Weights of a small GPT-style language model, trained from scratch on English Wikipedia.
Size: width 192, 3 heads of 64, MLP 768 GELU, vocabulary 8192, 8.92M parameters.
Architecture: rotary positions, biases, untied embeddings.
Training: 496M tokens, 3786 steps.
Each number is 500 + 25 x the weight over the matrix's rms, rounded and kept within 0 to 999. Layers, rows and columns count from 0. Numbers have three digits each.

# layer 9 attention key, 192x192, rms 0.128, rows 54-63, columns 0-63
491495549508514555542475487516556510513547488525529497481492557504472513520437504510504498531504450503492466480504520522578477496520475484481552466511483505492500480479489490521483482564484504
492519503493498486498532529557497483525513487480479522522526457454511518502498518478510499483481502501484487533464470506501437527494451527495504555496541528511467518522509550512499511503512484
476512472519408486457521526536489481492435520488469441508515482494511528542453456529530465491511476498546476490551516477530515526501489496501474484490484491497525484502487484497540511477462483
485493500515521520463470490490447499505532497488524490495527485493518511522514481530509478523509515500500524484534554475501501534511499510507488521497485527427506473457499470518530531517459523
496491512493532502513513502543508492518502548505524510503560503483443475517509506491487506469484537498485466482486462543525442497479459484515536538426512431473450506479455475477508478506487527
513530447519505535519399492432514547499497498497492533537520549549487520490478514515486515473535505513500495550484530531523431500498501517513493558509525494457431542522478502513510516521524484
497483489480445540510528542481497500543514477490449516494518474530492486499482492480458535530481529490515484460473498476522503529506487495527489473510449500519508481507482506440563489524481468
480483490490517497522472493504519539458548465497523493445508511523506515497485523511490527507479467518494509500504476545469487512487501541545550494451548495460510487481516511482496520513506503
511546495494538499480543524503523518452497470486478493473520468463489523515508529485488502549523503463465478491597526500495545527515564502478512461483535486518526499527474505458496471453523510
500468526529539486483466516478509450505455524516485530456514511463480553492484482495516513530508530508494524483508487544518487515510513530522441508441480454488507524447517365499473504538464475
# layer 9 attention query, 192x192, rms 0.125, rows 55-63, columns 0-63
481504488470541454490549506542462481497534480539489502513474501534520475448515532509502551512483485542489501516481460526513430501541554486498471491442543558487458511524506541504494460470497503
503539483517448503482522521549542546536486517503457436546516565483513483486497477504486467519527477491528497481536495481519465483486464510558546545525535502516557558542482523509467488487497499
487514520500507504507514497530538498483495519487515500508479488514469509515500478485519494528502499463488486531525484506505450530544451519482507475505521495465522504478517478539511486481487536
519519442484528523511494447488520440535508517504479472537457448467472506479479467499494498496518481480513491495510552527426463500526436533460498522437499475505470518459448501512517458467516540
518529464503555545519411462453476506495482538517539538527536495546523503542506490468504552509521495488496472556488528492523490495530510515523549519517493522473450515441483460512477493498468466
485519484450480518489465506483523482503464513507415484503503464490480455464502472495422480477505515509510496472472473464442461499502513513515538503491493532518444510475476473483528502538506458
529480470507528487523501471494437532503487512436495480480506502537535500540486480523486498513467496496507494477507537544528518536499487529499530525487554503482441491494528517536470519516470504
510513544504481463500551527529509530493503508441492527507497493483511496466476504484467510443497492541425508513531524497510514517510450485464457544511495481534507529511463547472482490491494456
461514474457550493536463508507519493514465478526506498520514516528471478454482493446493477512520503484499473503506533475491487484495461479485444488518483464470532459495495430550508528464464502
# layer 9 attention value, 192x192, rms 0.135, rows 0-11, columns 0-63
504487518506510548487474506496490495505492471528523492476507535452453509535523486484508489457454537500493532517477512473540551484540479511473530473467476529475523516537450480488537550499494515
515532497494458533516531509467477534508508485491544517502521477504500462482514511473499473454474482469447514495471485499535495500520524501511483552482499535495563519531507509477510563512519483
529479491511503451449491472512469486532516504511504450481493460504489508457486564524536545505515487501523490547526449473513480548457474455482496473489516537447492507510498489519479427503532503
516469465519515501483521544475480521514451451523533487445497540506487498484464472513505508551503480498469473510508459478505464466485502554452505492489532481492473484512552543504477522493525531
514485506505494511513510549516555494481548509457541488528495475457587481497491503543484477548466472507543485542518474487493485531452518531540476519550523509499504536501531476548506510505457494
497523489504484532510552479516464563486486485531520549497526513488490513515466503506488510475486520502481496470522515518518523521478493503480507526523493453489474469531510458488489485498456531
462463448459511518490513548508484491485485530469481500475498489513509486514490482541492546472506488544513487545524512496522518477517499506522555547501487521489503480487499505491516470458499489
515469496478540486514546492503503477492476468492482518501495490492498511529498471464508512468503496485509512474476521516486497497495516486532507502456551458490545494527489489460493524520497521
516451525515510519521512487522556510531441476510515504487500447534549507546485519483466502496497533458527463473492512518467526473503486467493505515499467489499474487530502532521502506501499507
510471490494474488477471526523456505501477506474504538477488481490550502536515493479504513493504499490487488487478536485498493519483504483457519513481476539501525478502483482452491526483552491
488520487442495442523459514434460436508507519512488461501477525524497529498512476515465530473515484473563464538501554510491461545513553530501531481459476544461507509482442501492517473518488501
454498514466541540489497491516486491543552467516499462467522467518491501455537490524485471490486473500472486512507518489496496494491539498486495486514500520477499495475491502518502524490518476
# layer 9 attention output (transposed), 192x192, rms 0.122, rows 0-11, columns 0-63
499504459520498469532488494504480475478518477523458524511453469529471507474493495493461509482509500504528524538526475533456512532544493463498492500532521491492518477470525544468499540536548494
495432519458507487520456511500536490510537517527496533494509533493507541539461483520501510487484498555481508507526555530500490495469502525499473528521568490447508455437481484502486495482498507
476556493505524497524498518515498533540473509508492537465467529532526510489500484526497521497498460480514498465482526512460530446534546481526560534542475516538445521463510480517496526493493448
527494543464463500542505525531504506479501517488503495524519490499533506549508467438529514475514510471497487482522479490492461461506522451482515498512479535575527553500464438566488516517512520
483448461518465536472468527499498505510483516534461442494504516526479486520472478489494492490502529513533539495503514524483495542519565515489475477478452516470506516468486516489512520499479543
466515517508490452487449525536498513429522475478497509425500466533542495497532480488501592498493500483494543487483505502516483458512515514546470492499500528472525508501493536474558507489457471
513519552542512446507481479517459460529543446534526570515515520486487503480477489493552482523499466506518565481460478490502542481500521503477505476503549485502532517502499466496538522469497517
517482492514485506505467533498461524459522472460507494531491543453525452499481532528505506482485538497458507507526484450482527509494539545483462510503482526481497510577525542532479492494555430
508476494522552421484501500497504539496535533521510464478475531504501445531508497503470496521485501500458533522526431484507541502492475474538527506510516428491558540533512483502508485487518455
509541514536514522533496467516480490480479507492491515464515506529485479464514516528488512515534508525475476544479517499499478575473529526540501531532498445534518491507465538493542505472486530
472506446511493503498550442523510498519487483514518571450487488463526475536495523516500533486538500505486522463469447529480538523495496468508520493509501572514502508503519531474468533498502531
519482507495483459506499495484463510497482521487505504499523486515518504570505486491517479498512505518489516490523535483516482480507517494523501540485509532508465506528516479494463524474536481